Each number is 128 + 32 x the weight over its row's rms, rounded and kept within 0 to 255. Layers, rows and columns count from 0. The size above them is the row's rms in percent of the matrix's.

# layer 7 MLP gate, 896x224, rms 0.108, rows 230-250, columns 112-223
size [ 92 101 103 105  91  93  95  97 102 107  95 107 101 106 102 102  97  92 105 104  99]
[[117 134 136 102 151  92 159 144 118 117 132 134 162 142 168 133 123 169 148 136 144  58 149  86  75 172  77 119 123 164 145 111 104  64 106 101 145 147 121 137 102 165 163 113 137 148 163 132 142 157 136 114  99 150 184  74 134 234 172 121 110 168 137  81  47 160 107 129  87 155 141  79 137 204 173  94 114 181 101 115 155 148 121 127 106 130 108 105 106 137 109  82 120 121 107 138 125 189  80 108 115 151  96  64 137 102 117  88 175 147 125 122]
 [116  86 121  98 164 146 119 140  90 147 153 180  44 122 126 179 158 105  95  98 208  85 100 131 129 154 121 107 139  70 106 150 143 113  93  96 153 100  94  84 190 176 161 178 137 127 118 115 163 121 123 173 104 151 154 177 112 121  91 170  95 103  79 121 167  98 113 125 140  84 124 160 101 156 161 116 203 140 155 120 146 107 144 117 113 156 144 133  93 152 139  94 102 122 106 109  70  53  93 105 140  67 161 120 117 125 133 132 178 166  96 122]
 [ 60 170  99 181 138 134 134 141  90 138 102 151 118  97 144 116 139 139  85  89 118 129 107  98  80 178 122 155 137 123 207  86  98 169 134 145 102 124 165 142 179 194 134 108  86 187 126  91 129 106 165 204  94 134 134  90 157 149 112 106 152 140 162  85  79  87  85 138  92 102 156 124 146  61 142 120 125 146 141 137 176 119 169 118 182 137 107 133 149 125  82  88 136 151 147 130 106 114 105 153 124  83 118 163 130 166  97 152  86 117 127 112]
 [145 121 163  90 164 124 123 109 130 144 133 194 103 139 161 120 134 172  89 150 136 187 149 146 129 175  91 147 104 171 145 122  97 116 146 163  66 132 110 187 196  67 145 120  95 107  84 102 108 141 126 151 154 103 139 147 133 143  96  78 153 105 192 194  66 108 118 139 101 157 160 132 183 136 157 158 105  84 134 138  94 126 138  57 146 212 125 105  96  97  76  99 174 136 122  77  90 128 182  85 131 184 173  57 143 186 122 141 104 159 169 173]
 [121  78 136 148 153 123 162  61 122 161 144  84 150 135 139 155 118 106 137 145  59 145 126 157 161 158 121 137 173 138 112 161 162  84 124 186  76 119 143 153 116 139 129 121 115 149 141 142  90  88 143 168 138 139 141 144 158 101 175 188 119  67 110 134 147 162 134 140  85 128 108  91  88 173  65  95  81 122 130 171 112 149 142 138 119  72 135 106 154 152 162 113 117 196 136 126  98  49 109 110 142 179 112 123 117 150  69  68  87 112 116 163]
 [ 31  75 187 117 155 112  90 119 189  91 137 153 110  96 141 120  96 117 140 168 163 129 143 117 104  77 140 158 119 125  83 149 125  91 138 159 154 141 190 100 164 130  82 124 132 129 134 153 165 122  74  82 146 124 101 178 178 112 125 182 135 106 195 127 114 135 165 121 115  98  66 141 152 221  98 169 129 167 136 186  70 130  64 101 141  94 138 120 144 160 179 136 103 163  83 162 144  95 130 123 181 121 129  99 164 204 180 128 158 127 102  89]
 [118 104 117  88 113 139  99 140 164  77  98 132  79  75 140 127  90  62 170 171 162 151 149 183 104 118 195 133 146 112 104 116 125 124 120 132  79 133 122 120 149 108 156 147 115 178 114 143 128 100 121 144  70  90  70 126 116 195  80 155  89 135  63  84 116 126 143 163 132 138 124 124  84 102 151 174 142 159 128 109  86  90 116 153 131 118 153 132 137 115  72 153 117 133 133 114 123 160 114 122 102 107 168 135 176 148 127  89 131 120  76 112]
 [193 135 156 117 180 127 125 142  85 124 129 127 168 123 132 117 107 132 182 143 109 133 124 124 177 168 100 191 204 187 179 121 196 132 134 167 122  74  78 127 129 122  76  89 177 108 146 150 111  60 139 130 131 150 145  67 106 143 118 107 128  73  97 122 159  99 150 159 109 200 114 140 102 137 123 134 148  83 171 178 141 158 130  98 162 102 149 132 110 112 135 129  98 125 120 101 116 108 126 190 121 104 139 125 167 161 146 168  94 112 114 108]
 [113 145 111 127 115 148 172 113 126 151  94 141 117 128 141 163 119 109 130 168 117 202 121 162  47 131  91 151 162 177  80 171 152 149 128 164  96 145 119 181 113  95 133 157 155 163  36 151 129  33 183 120 114 131  87 121 129 104 110 173 117 147 100 142  84 102 149  73 121 118 144 122 118 129  84 144 167 193 108 119 148  99 113 117 139 148 136  97 140  82 137 118 141  88 147 116 129 123 134 123 201 140 159 124 155 164  71 123 118 147 148 133]
 [136 124 162  85 126 121  91 125 155  93  94 169 113 146 139 134 141 135 146 146 137 139 113 121  90 127  82  66 145  95  85 122 147 152 120 122 101 161 137  85  95 124 203 100 148 174 137 165 128 122 101 122 152 108 117 143 123 132 135 165 120 161 107  88 124 192  99 174  96 115 120 104  55 118 139 113 132 174 115  75 133  95 117 148 170 115 123 131 150  96 118 174 127  38  81 159 148 127 128 123 125 150 171 122  60 167 165 113  89 124  98 142]
 [ 83 106 102 184 136 102 159 106 138 131 200 160 169 113 153 145 114 123 128 111 102 113 155 157 150  82 153 136 170 109 100 106 135 178 136 151 172  69 112 179 147 177 137 147 110 111 100  82 134  97 122 125 126 135 143 115 167 124 123 101 142 159 123 110  81 102 133 149  65 105 125 114 126 187 135 135 156 111  86 147 182 132  97 155 164 191 114 155 114 144  43 196  78 106 132 147 130 144  78 156 138 113  75 173 126  96 167 113 135  83 143 168]
 [145 146  93 129 182  97 158 161 131 141 166  74  97 150  51 189 100 107 137 129  74 113 100 130 142 149 193 199  49 130 144 102 100  99  85 139 113 132 146 109 153 178 102 118 143 132 132 112 110 135 118  82 159 149 156 121  77 130 113  93 147 108 127 144  98 170 114  83 137 127 144 137 167 127 178 114 161 161 156 135 145 191 129 149 152 137 163  85 154 120  98 184 117 162 156 120 174 149  97 147  77  72 141 104  83 149 104  79 150 149  89 112]
 [136 144 103 135  79 138 144 106 165 117 136 112 137 135 137  74 141 132 160 129 133 118 142 107  43 160 111  86  95  87 137 109  88 100 162 125 157 133  97 122 168 147 148 170  64 173 144 197 102  98 103  94 156 127 151 193 144 112  49 136 156 150 142 148 174 142  89 139 177 152 185  92  72 152 103  95 119 202 121 127 138 136 149 126 106 146 133  94 130 119 119  69 166 149  44 136 177 117  37 114  71 167 103 127 145  95 161 113 115 115 165 160]
 [136 165 157  93 130 148 102 118 143  86  89 182  96 145 157 139 128 125 183 117 113  87 109  94 137  75  82 101 114  99 113  47 155 142 163 113 132 150  64 113 143  50 158 178 105  61 127 127 116 128 135 113 166  98 109 149 117 135 172 172 163  63  59  93  94 112 107  83 151 168 185 121 150  73 134 130 113 189 154 118 144 103 180  88 132  66 115  84 111 155 164 150 142 121 135 149 124 164 112 166 131 109  94 140 167 193 101 142 102 140 122  70]
 [125 106 129 121 145 134 170 120 167  93 172 155 156 137 102 135 123 150 116 105 184 111 112 154  82 122  86 188 159 134 162 102 156 120 163 106  60 142  96 168 136 113 122 119 146 143 147 144 113 128  90 168  77 134 130  90 155  63 158  92 145 126 181 133  87  67 110 114 146 161 108 103 114 147 145 142 107  82 123  96  80 158 185 105 128 183 121  72 140 127 130  75 189 146 142 137  90 155  84 162 106 113 151 170  85 102  99 126  98 101  99 158]
 [145 125 168 188 144 140 145  97 158 167 155 102 144 172  93 117 112 119 131 119 136 100 150 137 108 173 112 123 154 117  69  99 124 128 109 161 161 116 146 180 123 162 174  89 129 175 112 161 151 100 228 143 142  86  95  83 149 143 146 129  98 156 163  81 144 126 127 123 113  99  97 180 139 158 117 146 151  67  84 147 149 180 132 130 139 128  77  87 137 180  97 182  97 111 132 163 150  89 136  74 162 102 155 101 137 117 107 144 189  90 102 147]
 [145  98 134 167 152  91 165 166  91 133 106 150  94 113 150 144 193 134 141 128  88  88  73 143 106 147 127 125 197 138 146  66  93 144 107 119 162 163 150 133 128 193 166 108 123  82 131 132 111  84 111 112 116 117 149 131 127  97 153 129  90 115 149 107 184 142  89 109 214 142 117 105 127 115 128 145 113 118 128  85  87 162 130 112 116  93 122 194  68 135 109  78 175 233 137 115 130 109 107 132 135 213 160 126 139 164 128 129  65 139 164 119]
 [ 78  85 102  48 122 115 112  95 119 162  28 143 138 112 160 119 137 185 178 138  91 209 130 116 142 124 126 128 126 128 125 118 151 188 150 132  61 115 151 114  68  93  59 115 197 153 169  91 137 124 170 147  83 114  85 176 110 145 126 153  91 120 113  42  92 148 117 176  82 154  70 144 118 151 126 122 107 133 125 107 164 105  97 139 140 148 131 204  89  86  97 156 154 109 131 136 131 131 118 136 144 179 118 155 112 119 169 152 144 114  49 131]
 [ 80 109  89 137 124  60  86 167 108 108 199 100 130 145  74 134 106 160 132 150 169 140 156 181 175 168 186 119 156 120 106 119 177 140  89 140 130 164  85  98  97 141 126 157  74 126 128 131 168  99 128 117 140  83 190  80  89 121 122  89 138 157  98  93 125 162 120 143 122 128 134  87 183 167 125 110 142 131 135 102 167 138 108  60 105  94 128 156 117 139 134  73 130 102 122 159  75  81 127 166 119 129 103 163  45 166 130 118  57 113 169 115]
 [151 116 167 134 123  45 115 152 107 106 129  51  55 113 169 191  69  72  93 110 101 130  40  95 142  92 146 147 129 144 110  86 170  80 138 150 131 138 111  90 117 100 158 121 126 138 107 129 137  74 117 172  43 115 157  78 137  97 122  94 160 123 119 141 116 169  64  89 137 131 128 116 112  91 112  86 187 164 178 133 122 150 139 176  96 102 116 117 138 171 162 148 106 122 145  65 112 165  73 132 165 119 166 111 129 117 115  87 156 104 172 135]
 [124 100 154 107 131  84 148 122 130 216 170 143  95 152  86 182  96  70  98 142 128 125  89  57 117 127 117 161 127 111  58 161 147 170 118 190 141 127 108 113 153 123 178 128 114 150 157 152 144  96  78 123 142 166 126  70 109 136 100  92 153 134 132 117 160 177 109  63  86 132 138  96 188  87  96 162 133 152 117  96 119 147 124 152 135 152  99  97 159  59 153 102 127 157 164 129 144 151 163  52 133 126 152 113 173 142 120 135 122 152 143 107]]
# layer 7 MLP up, 896x224, rms 0.106, rows 230-250, columns 112-223
size [ 96 102 104  99 104  94  93  91 106 103  97 101 100 105  97 109  99  90  95 100 100]
[[108 129 128 159 141  73 103 142 151 120 153 122 156 133 134 100  90 144 107 122 145 145 102 128 114 109 144 134 114 160 113 143 163 176 176 143 116 140 127 142 186  65  95 119  93 169 132 118  56 155  94 106  94 127 132 130  98 116 164 161 132 142 130  68 185 129 148 150 154 147 155 132 129  75  84 132 174  67 167 136  86  56  85 105 119 157  73 123 109 150 145 203 143  70 155 102 124 120  90 122 147  93 188 135 143 173  75 133 112 143 127 110]
 [127 146 205 150 175 129  86 164 167 133  69  90 138 119 146 117 139 154 118  87 122 146 137 105  96 119 149 141 156 193 179 137 164 155 139 133 179 120 170 133 120 108  96  99 127 114 101  80 110 108  95 161 137  92 149 133 191 115  81 105  44 110 179  82 152 135 175 105 120 129  59 126  86  99 102  75 142 104 151  83  85 143 126 166 145 137  61 159 153 109 163  99 129 116 144 135 129 105  93 159 165 182  99 149 143  84 145 187  50  67 109 104]
 [104 153  96 190 136 107 211 160 116  98 136 112 123 114 140 124  79 151 105 146 180 142 108 158 211 132  96 128 114 146 149 124  92 125  75 105 142 111 108 165 108 114  73  50  58 110  99 140 144 114 195 158 151 192  76 104 119 113 121 105 144 163 122 174 147 131 106 123 146 117 103  80  92 137 187  95 107 167 149 156 182 104 120 127 146 117 146  93 117 135  89 152 103  98 152 111  60  90 143 168 116 115 128 133 137 150  94 174 122 149 130  75]
 [123  78 167 115 147  68  60 157 158  92  85 110 156 129 152 195 140 140 163 149 159 130 134 160 159 100 103  90  89 122 111  97 157 191 126 134 145 137 143 118  79 187  96  86 152 140 178 122 206  66 113  94 154 143 146 107 134 193  78 182  88 112 154 121 119 117 129  87 204 113  71 205 130 114  76 107 178 134  95  95 141 119 108 175 134 193 219  99 194 117 101  89 121 143 102 165 133 108 149  86 157 107 176 128 147 178  77 138 148 108 129 142]
 [184 135  73 121 128  92  94 149 147 125  99 130 137 168 139 127 158  90 146 130  88 142 135  77 127 121 115 166 114 114 107 107 116 166 126 130 125 129 113 151 130 154 110  92 141 117  83 126 133 101 121 144 148 125  83 133 158 106 159 107 180 140 175 147 146  78 132 126 103 216 125 113 172 158 142  75  74 144 126 114 111 163  65 162 133 177  92 103 206 159 198 109 137  93 156 117 115 148 109  97 179 144 133 157 164 145 116 146 140 155 134 143]
 [121 107 146 134 148 146 144 149 134 104 147 164 121  84 132  91 125 167 151 122 140 147 122 133 188 120 115 179  77 114  95 140 123  72 170 108 175 131 125  77 141 159 110 109 158 139 175 157 171 139 138 143 119 125 173 123 158 109 139 172 161 128 186 208 142  57 105 171 105  86  96 158 154 192 124 108 138 147 159 153 100 192  87 106 156 105  78 132 101 108 189 128  71 146 100 152 124 127 114 142 168 149 120  89 121 140 133 119 141  89 101 150]
 [149  70 116 128 119 130 151 143 155 152  96  96 117 116 157 120 132 104 154 150 155 106 110 181 154  85 142 121 164  93 117  67 109 126 145  94 103 190 112 116 116 122 110 131  72 171 100 124 131 140 154 110  80 140 136 152  76  98 107 120  91 155 149 140 138  85 126 135 212 137 147 125 147 172 133 133 132 182 115  93  97 107 149  92 105 111 131 183 136 181 118  65  94 109 132 119 141 161 113 104 145 146 160 116 116 147 172 126 158 135 174 132]
 [112 133 169  79 176 119 165 145 127 132 108 149 100  87 104 103  98 170 150  99 204  89 124 115 108 135 167 140 136  91 111 119 144  75 101  89 164  56 187 189 139 110 130 117 165 117 161 138 110 171 146  90 148  88 101 173 116 117 197 196 173 104 117 140 122 124 112 156 160 146 153 125 119 140 127 142  90  89 191 117 136 169  97 147 130  47 121 158 104 170  77 149 145 155 127 136 131  99  79 105 112 124 163 156 116 136 147 122 139 163 147 112]
 [119 185 169 137  92 130 157  82 120 131 151 102 149 117 114 140 133 205 122 185  99 137  83 149  95 106 163 169 121 127 156 177  78 156  74 143 118 130  82 109 104 123  94  68 110 127 114 113 110  97 189 139 137 180  92 116 167  68 196  63 142  89 148 199 107 152 102  92 113  97 136 177 151 120  92 165  51 143 112 122 129  98 118 127  99 131 183 145 168 178 147 142 157 118 101 147 145  63 100 106 162 151 153 144 135 113 130 108  85 156 145 112]
 [106 140  91 111 117 138 146 132 109 120 114  76 120 113 100 219 117  86 159 165 107 141 147 220 176 118 207 110 117 127  88  85 150  73 109 139 163 150 154 163 118 115 117 156  56 126 114 111  82  96 130 151 133 124 102  90 150 163 114 123 137 176 115  81 140 139 138 151 107 122 115 130 123 103 168 124 178 182 150  73 130 107 110 105 104 156  33  98 132 143 133 107 136 169 123 172  81 105 153 154 154 143 116 109 127 103 136 101 140 123 113 164]
 [119  38 177 119 117 124  92 203 130 101  92 159 154 156 193 117 116  89 174 164 121 119 104 113 138 159 114 142 158 133 159 107 149 131  76 145  96 150 202 122 117 135  64 133 125 119 160 149 123 143  93 113 180 141  95 168 101 196 142 109 105  90 124 133 117 101 139 188 109 151 140 148 187 116  88 109  97 128 132  99  71  81 143 112 132 105  84  90 152 133 157 118 140 146  83  92 136 162 141 158 157 165 163  44  99 139 129 164 104 127 127 204]
 [125 154 161 111 175  85 161 139  99 148 101  62 168 168 116 129 154  93 150 111 128 137 186 140 152 182 161 137 125 157 149 159 117  72 152 106 108 128 104 124 115 118 180  60 129 150 135  63 139 157  89 105  90  88 169 134 179 151  77 108 117  98 147 177 168 169 209 151 193  95 114 136  88 117 100 142 146 102 164 125 150 178 107  96  82 112 106 131 116 156  69 161 146  96 131 128 141 142 148 174  91  76 123 147 106 116 140 129  59  56 105 168]
 [108 116 129 148 122 196 180 184 130  72 172 135 106 143 119 169 152 164 175 158 133 143 142 101 185  89 126 142 125  97 126 141  99  67 127 110 116  75 145 124 114  76 144 125 177 163 122 139 129 142  87 159 110  96 145  80 133 130  96  95  92 147 124 152 122 117 178 108 146 143 156 164 135 158 125 214 156 115 134  54 113 139 160 133 137 145 181 163 122 126 136 175 145 181 111 119 182  58 171 128 147 133 171  95 115 129 126 126 166 106 157 115]
 [125  95 117 111 147 148 129 159 109 135 107 134 110 171 115 120 195 123 159  86 156 189 102 138  76 113 121 167 144 108 159 105 133 197 155 125 121 113 172  91  95 184  73 126 142 184 141  91 173 107 129 100 177  76  79 202 154 110 155 170 129 137 129 110 182 117 137  73 134 125 104 175 156 165 164 188 117 133 146  99 181 162 155 101 140 117 102 108  87 117 152 166 175 171 121 140 121 152 127 112  78 130  85 136 144 141  96 104  89 140 155  87]
 [109 115 169 125 114  91 132 129 129 121 140 107  84 130 145 135  83 113 181 114  94 109 116  39 122 194 127 142 130 140 172 100 137 119 158 154 169 154 130 124 178 121 115 131  83 158 131  94 152  95  70 126 135  90 168 155  69 192 186 164 163 142 172  75 149  77  90 107 174 190 109 165 132 167 136  50 106 160 170 122 101  96 107 118 140 155 113 109 114 118 130 119 164 122  99  84  87 117 111 149 146 135 111 179 112 197 102 125 139 145 143 124]
 [150 116 135 154 145 118 155 122 160 134 161 124 117 131  29  88 150 118  67 104 220 134 119  80 149 116  96 108 115  82  79 154 108 123  73 162 134 113  90 163 116 117 172 111 159 119 120 167 110 174 188  88  89 111  92 109 109 134 125 104 151 159 124 126 134 108 144  86 145 145 204 187 119 171 144 148 154  80 168  99 116 133 101 152 106  52 140 133 149 117 155 133 124 102 146 161  98 119 157  66 179  98 107 125 128  93 177 124 173 122 174  91]
 [155 161 133  63  97 155 181  92 136 123  75 134 169 115 144 179 138 154 153 109  73  88 108 106 112 123 103 154 121 126  79 111  78 101  88  84 168  82  91 143  98  83 151  94 177 103 136 121 112 109 126 133 100 125 177  98 140  90 126 134 122  44 110 176 116 135 158 163 166 152 142 102 141 103 146 164 120  62 173 141  99 102 105 139 130 107 210 175 128 151 117  94 173  83 207 158 133  86 158 120 128 147 169 121  79 149 141 124  94 124  97 162]
 [ 95 121  91  54 128 122 139 103 118 137 124 147 142 105 145 124  98 152 102 109 143  93 112  96 125  70 157  71 162  77 146  48 113 119  56 110 124 123 121 115 145  89 146 143 127 173 123 149 152  92 112 112  86 116 124 132 175 163 103 132 105 131 127 123 112  62 177 158 122 136 100 141 125 161 132 123  98  85 149  83 140 175 124 175 159 159  93 149  94 118 119 163  76 127 127  40 101 120 152 192 125 149 102 114 171 189 135  61 105  64 127  79]
 [147 136 175 156 123 155 115 163 109 144 141 166 154 136  89 119 171 168  95 100 170 122 133  92 200 135 144 108 116 112 148 132 102  69 176 102 152 130 162 130 177 131  86 142 115 115 121 111 134  87 142 104 162 178 156 121 173 141 112 135 174 147 136  70 107  77 165 143  68 131  52 170 134 154 120 168  89 151 137 121 108 103 124 178 106 127 149 117 155  82 139 105 114 151 169 135 150  83  88 150 160 115  80 106 131  63 154 116 149 110  95 112]
 [126 102 111 111 101 164 123 128 140  93 113 104 203 126  97  89 174 152 137 146 129 127 161 122 133 201 126  95 162 187 161 218 121 121 146 128 158 104 107 108  82 214 208 151 172 130 158 122 123 180 140 117 124 114  90 135 116  76 135 179 137 149 115 123 134 187 177 137 103 116 133 156 155 161 178 104  87  96 165 136 114 163 111 114 153 196 123 123 117 122 128  72 143  82 150 159 156 127 135 102 103 111 122 108  87 134 121 193 139 173  90 147]
 [154 101 189 194 156 198 151 115 138 157  31 107 167  79 125 158 134 135 149 134  96 135 154 126 130 137  83  98 121 143 183  85 129 130 136  75 148 175 124  50 154  72 123  88 154 120 160 171 128 139 125 122 142 162 158 144 129 150 149 159 101 147 137 145 127  96 190 161 114 130 162 186 170 150 158  84  89 124 116  98  78  74 144 135 129 144 152 170  81 119 123 177  72 108 119 110 121 110 149 162 118 124 113 146 117 123 170 118 116 111 161 114]]
# layer 7 MLP down (transposed), 896x224, rms 0.0968, rows 230-249, columns 112-223
size [ 96  98 104 101 102  98  99  98 108 104 105 100 102  98 106 106  95  92 100 102]
[[100 112 177 154 150 117 106 115 135 150 177  80 158  46  81 116  87 151 118 113 121  51 126  62  95 140  92  98 110 131 173 140 179 179 138 162  83 135 107 178  97 129 133 161 138 185  84 163 147 130  92 100 105 142  87 102 171 182 142 119 112 169 184  57 133 102 150 184 102 176 168  62 121 102 100 105 149 103  93  75 126  86  93 113 105 117 117 102  75 156 131 199 160  80 135 131 175 167  89 174 138 100 142 128 155  89 106 136 101 123 148 151]
 [ 99 125 120 143 164 171 107 132 139 189  78 136  93 173 137 121 171 118 158 100 116 109  54 102 117  89 101 145  96  91 116 122 145 123 140 102 178 153 124 123  91  88 157 129 107  90 126 143 102 136 136  79 100 119 145 145 118 140 111 120 135 118  83 166  91 187 155 153  64 162  90 161 124 160 118 249 136  92  94  89 189 116  69 153 183 199 179  47  95 138  80 138  70 127 132 126 125  90  75 100 145 157 108 130 149 124 149 148 134 145 119 119]
 [134  91 143 174 180 156  83  43 123 186 175  91 131 159  97 164 101 159 170 104  59 105 114 131 104 163 124 137 156 142 105 140  88 131 113 110 128  97 129 154 125 150 178 115 174 128  95 121 125 170  78  88 144 134 125 125 144 181  91 145 208 152 142 152 154 138 129 181 160 131 117 112 123 116 152 119 168 151 143 124  93 191 130 181  98 162 105 163 151 117 140 140 123 170 116 126  83 160 142  70 105 192 131 119 142  36 106 110 166 118 115 115]
 [127 185 130 109 111  79 115 127 151 193 163 142 120  51  71 131 138 113 128 134 103  80 166 178  65  98 115 145 125 121  46 139 130  99 125 121 186 101 184 119 169 197 105 115 179 166 177 163 134 178 162 150 145 133  75 141 141  86 135 135 124  87 148 116  97  99 139  75 140 147 128 151 127 114 160 153 106  85 104 126 126 203 124  91 141 118 129 153 156 160 108 130  89 170 169  87  80 123 171 162 158 202 105 159 120 151 119  85 150 143 120 148]
 [121 136 138  93 117 132 129 120 114 159 105 108 187 121  94 100 116  89 127 141 150 131 117  87 173 148 142 116 112 112 154  77 142 183 122 133 129 129 123 155 104 154 134 108 150 118 102 145 111  88 152 145 171 158 130  95 150 153 192 193 138  72 159 180 153 115  89 136  79 176 193 144 147 113 129 114 133 140 104 199 112 181 104 145 132  92 125 143 173 119 176 117 157 104 187 160 120 100 110 160  85 169  97 168 104 114 177 101 162 105 175 185]
 [144  80 156 112  86 108 105 103 151 192 174  74  96 175 131 157 119 144 153 100 133 132 169  83  96 108 144 121 114 119  45 205 167 137 159  92 126 169 149  94 134 118 133  99 156 127 108 122 138 128 160 168 116 152  76 173 132 158 138  89 124 132 116 125 139 146 161 104 126 136 172 159 126 163  95 179 125 130 144 148 131 103 114 120 169 123 115 115 149 157 189 116 179 135 182 159 175 151 112 109 136 139 111  77  96 104 135  68 123 102 148  87]
 [180 133 178 105  85 108 112 169 154 107 145  99 182 127 162 114 112 139 109  84 172 155 171 136 149 147  69  61  97 120 212 147 158 124 139 156 126 140 136 113 107 106 124 181  93  86 101  59 120 181 156 125 122 113 154 102 127  96 135 118 102 127 184 131 115 161  81 138 150 112  97 170 136 169  68 128 146 128 121 171 146  95 114 153 129 103 137 171 131 170  91  96 191 112 112 117 122  98  81 125 147 143 161 118 171 147 126  56 148 139 145 171]
 [134 136 163 178 171 120 166 166 133  95 140 121  74  80 126 151 125 146 127 156 176 167 168  84 149  79  97 144 155 118  92  68 179 136 128 171 134 103 128 145 100 130  90  82 116 123  94 139 117 228 128 162 140 115 152 162 169 110 200 100 120 133 109 157 161 159 121  81  79 165 148 221 139 123  41 139 100  89 120 132 141 101 110 142 171  83 140 154 146 138  94 112 140 165 134 107 117 132 119 118 111  68 130 117 134 155 126 107 188 180 137  95]
 [162 152 146 199 114 124 152 145 148 136 102 108 112 113 105  76 145 105 134 126  47 160  63 171 105 113  88 133 111 162 111 155 119 130 134 127  69 124 118 155 119 163 131 110 137 151 130  94 123 148 172 143 125 135 124 157 162  17 197  54 164 138  95 175 141 112 113 161 138 121 138 103 114  78 185 157 161 115 100 175 123 126 122 122  93 175 143 121 137 174 148  89 104 140 174 130 166 160 134 142 163 147 161 132 141 147  84 149  62 175 146 177]
 [133 105 142 125 108 116  61 172  87  81 116 119 140 174 119 138 128 119 136 156 125 101 148 237 115 108 129  97 100 148 145 105  92  90 112 153 171 143 120 152 120 153  59 130 111  97 124 148  79 148 154 113 118  85 149 105 130 110 158 134 139 118 141 121 152 125 147 107 169 143 108 101  68 119 187 137  78 134 154  93 134 176 136  99  90 137 111 122 107 145 108 146 151 138  98  87 156 147 139  76 170 144 149 117  39 152 188 158 147 145  54 157]
 [146 144  96 167  60 136 121 173 149 162 151 141  98 144  62 140  94 120 140 141  97  69  53  76 133 167 109 162  74 115 105  88 165 131  26  97  90  91 182 164 180  94 121 175 114 137 142 122  68 169 100 152 180 105 174 161  86 158 128 129 108 136  72 155 105  95 138 140 154 147 195 179 129 131 165  68 110 140 162 139 121 114 101 116 128 123 113 110 121 129 143 107  84 103 129 109 153 126 124 156 117 152 129 145 110 191 110  68 135 124  94 126]
 [116 146 179 176 128 140  86 125 108 154 169 109 103 130 137 127 136 153 153 140 101 114 106  94  80 178 111 172  96 126  61  99 170  98 127 113 181  88 109 113 130 151 145 115  95 130 139  95  79 117  81  76 164 154  83 144 120 149 135 111 167 121 128 156  89 110 135 118 144 163 136 118 172 149 147  78 118 148 129 128 143 185 184 141 156 150 168 127 146 153 115 152  97 126 128 102 120 191 119 101 144  86  83 154 122  40 109 154 126 120 165  93]
 [101 135  94 173 184 123  94 125 110  87 107 104 105 136  61 165 176  58  75 120 186 184 102 149 139  77 147  75 135 113  94 125 100  99 116 142 132 167 121 106 122 140  71 171 110 158 164 176 137 151 105 145 104  83 113  84  85 120 132 143 129 124 143 148 130 131  86 140 131 104 167 167 121 130 192 146 142 115  78 130 127 142 182 153 125 135 177 161 200 142 183 208 126 138 102 100 159  96 161 138 166  90 130 102 168 125 166  67 126  70  93 140]
 [118 107 112 133 123 105 162 135  42 116 106 175 179 123 121 144 122 107 118 172  95 124 207  93 148 173 110  62 148 166 143 137  83  94 112  95 191  60 223 156 127 181 158 117  71 109 119 151 128 158 144 101 137 123 186 100 120 119 104 160 148  99 100 115 110 146 157 172 168 118 123  96 149 158 122 127 108 119 101 145 129 145  71  99 127 172 146 159 105 101 138  92 129  65 145 115 138 168 121 162 167  96 177 137 148 118 197 108  67 177 112  98]
 [187 103 112 137 108 135 154 136 153 107 191  98 117 119 166 126  95 122  89 179 148  76 134 126 102 158 131  91 180 104 127 150 122 136 186 137 189 100  92 242  92 100  91 109 118 159  87 108 182 142 148 114 114 174 137 143 113 114 151 180  92 140 149 151 167 126 135  86 157 132 102 108 175 125 189  98 134  82 169 146 125 168 124 117 132 121  90 134 168 123 160 136 147 138 100 109 124 115 140 196 113 146 133 131 115 102 117 166  41  52 101 131]
 [150 125 139 135 140  84 116 111 144 144 111 115 152 107 130 138  92 101 117 107 109  77 120 148 128 107  66 144  39 108 141 112 157 128 147 107 120 128  44  81  73 146 114 112  89  85 165 133 157 105 103  78 123 113 156 140  88 105 159 194 160 138 197 149 123 109 111  70 109 204  98 125 123 194 142  56 184 102 127 112 143 128 130 151 126 102 101 139  81 129 124  91 118 133 172 136 113 116 126  83 177  94 100 140 145 168 193 128 118 163 109 158]
 [117 124  92 205 150 170 103 128 109 147 195  99 171 142 154 115 119  81 106 108  90 171 109 138 140 152 138 152 170 101 101  95 124 128  95 167 143 169 122 121 118 126 158 148 143 137 143  95  81  98 173 132  87  82 167 106 120 138 107 181 170 143 146 150 178 110 134  90 102 149 120  73 194 120 184 129 198 104 136  60 124 131 144  95 123  90  87 145 159 153  98 130 137 172 108  61 102 133 164 186  91  93 135 171 184 123  92 160 128  71 174 105]
 [ 89 131 121 166 110 166 112 115 173 132 137 107  37 173 133 117 168 122 105  99 164 114 159  96 106 111 190  84  60 153  91  58 166 102  23 133 162  68 160  74 131 144  93 169 126  74 145  85 135 146  81  68 102 111 104 168 126  87  98 110 155 116  99 149  62 107 148 152 167 148 183 109 173  93 105 121 141 119 143 137 147 103 135 145  70 117 192 101  98 153 147 112 115 146 134 137 145 156 161 155 137 155 118 136 156 137 119 164  98 148  71  96]
 [ 79  88 143  95 130 113 113 130 167 128 155 114 101 107 105 149  53  95 170 137  79 115 168 157  89 133 145 158 122 135 117 135 118 127  66 163 114 133 103  66 143 131 127  93 138 125  79  99 185 120 133  61  92 104 141 165  75  81 150 173 131 144 145 158  79 138 161 106 111 173 148 137 120  67 103 152 166 135 196 108 131 119 110 105 167 101 141  89  41 147  64  79 186 123  58 121  56 113  99 155 118 124 109 168 138  82  81 118  94 105 137 111]
 [158 144 166  93 127 143 158 146 113 145 184 138 169 118 140 157 195 131 121  54 165 152 132  97 108 120 114 115  87  98 102 114 132 108 101 116 144 104  97 147 129 116 141 121 184  87 131 104 101 109 148 123 150 116  72 181 123  78 122 155 143 157 136 106 113  49 198 196  55 136  96 102 140 104 120 125 115 143 101 146 135 145 116 104 109  96 150 148  78  66  87 128 153 136 114 194 131  67  60 168 196 157 166 135 202 123 121 146 167  99 118 137]]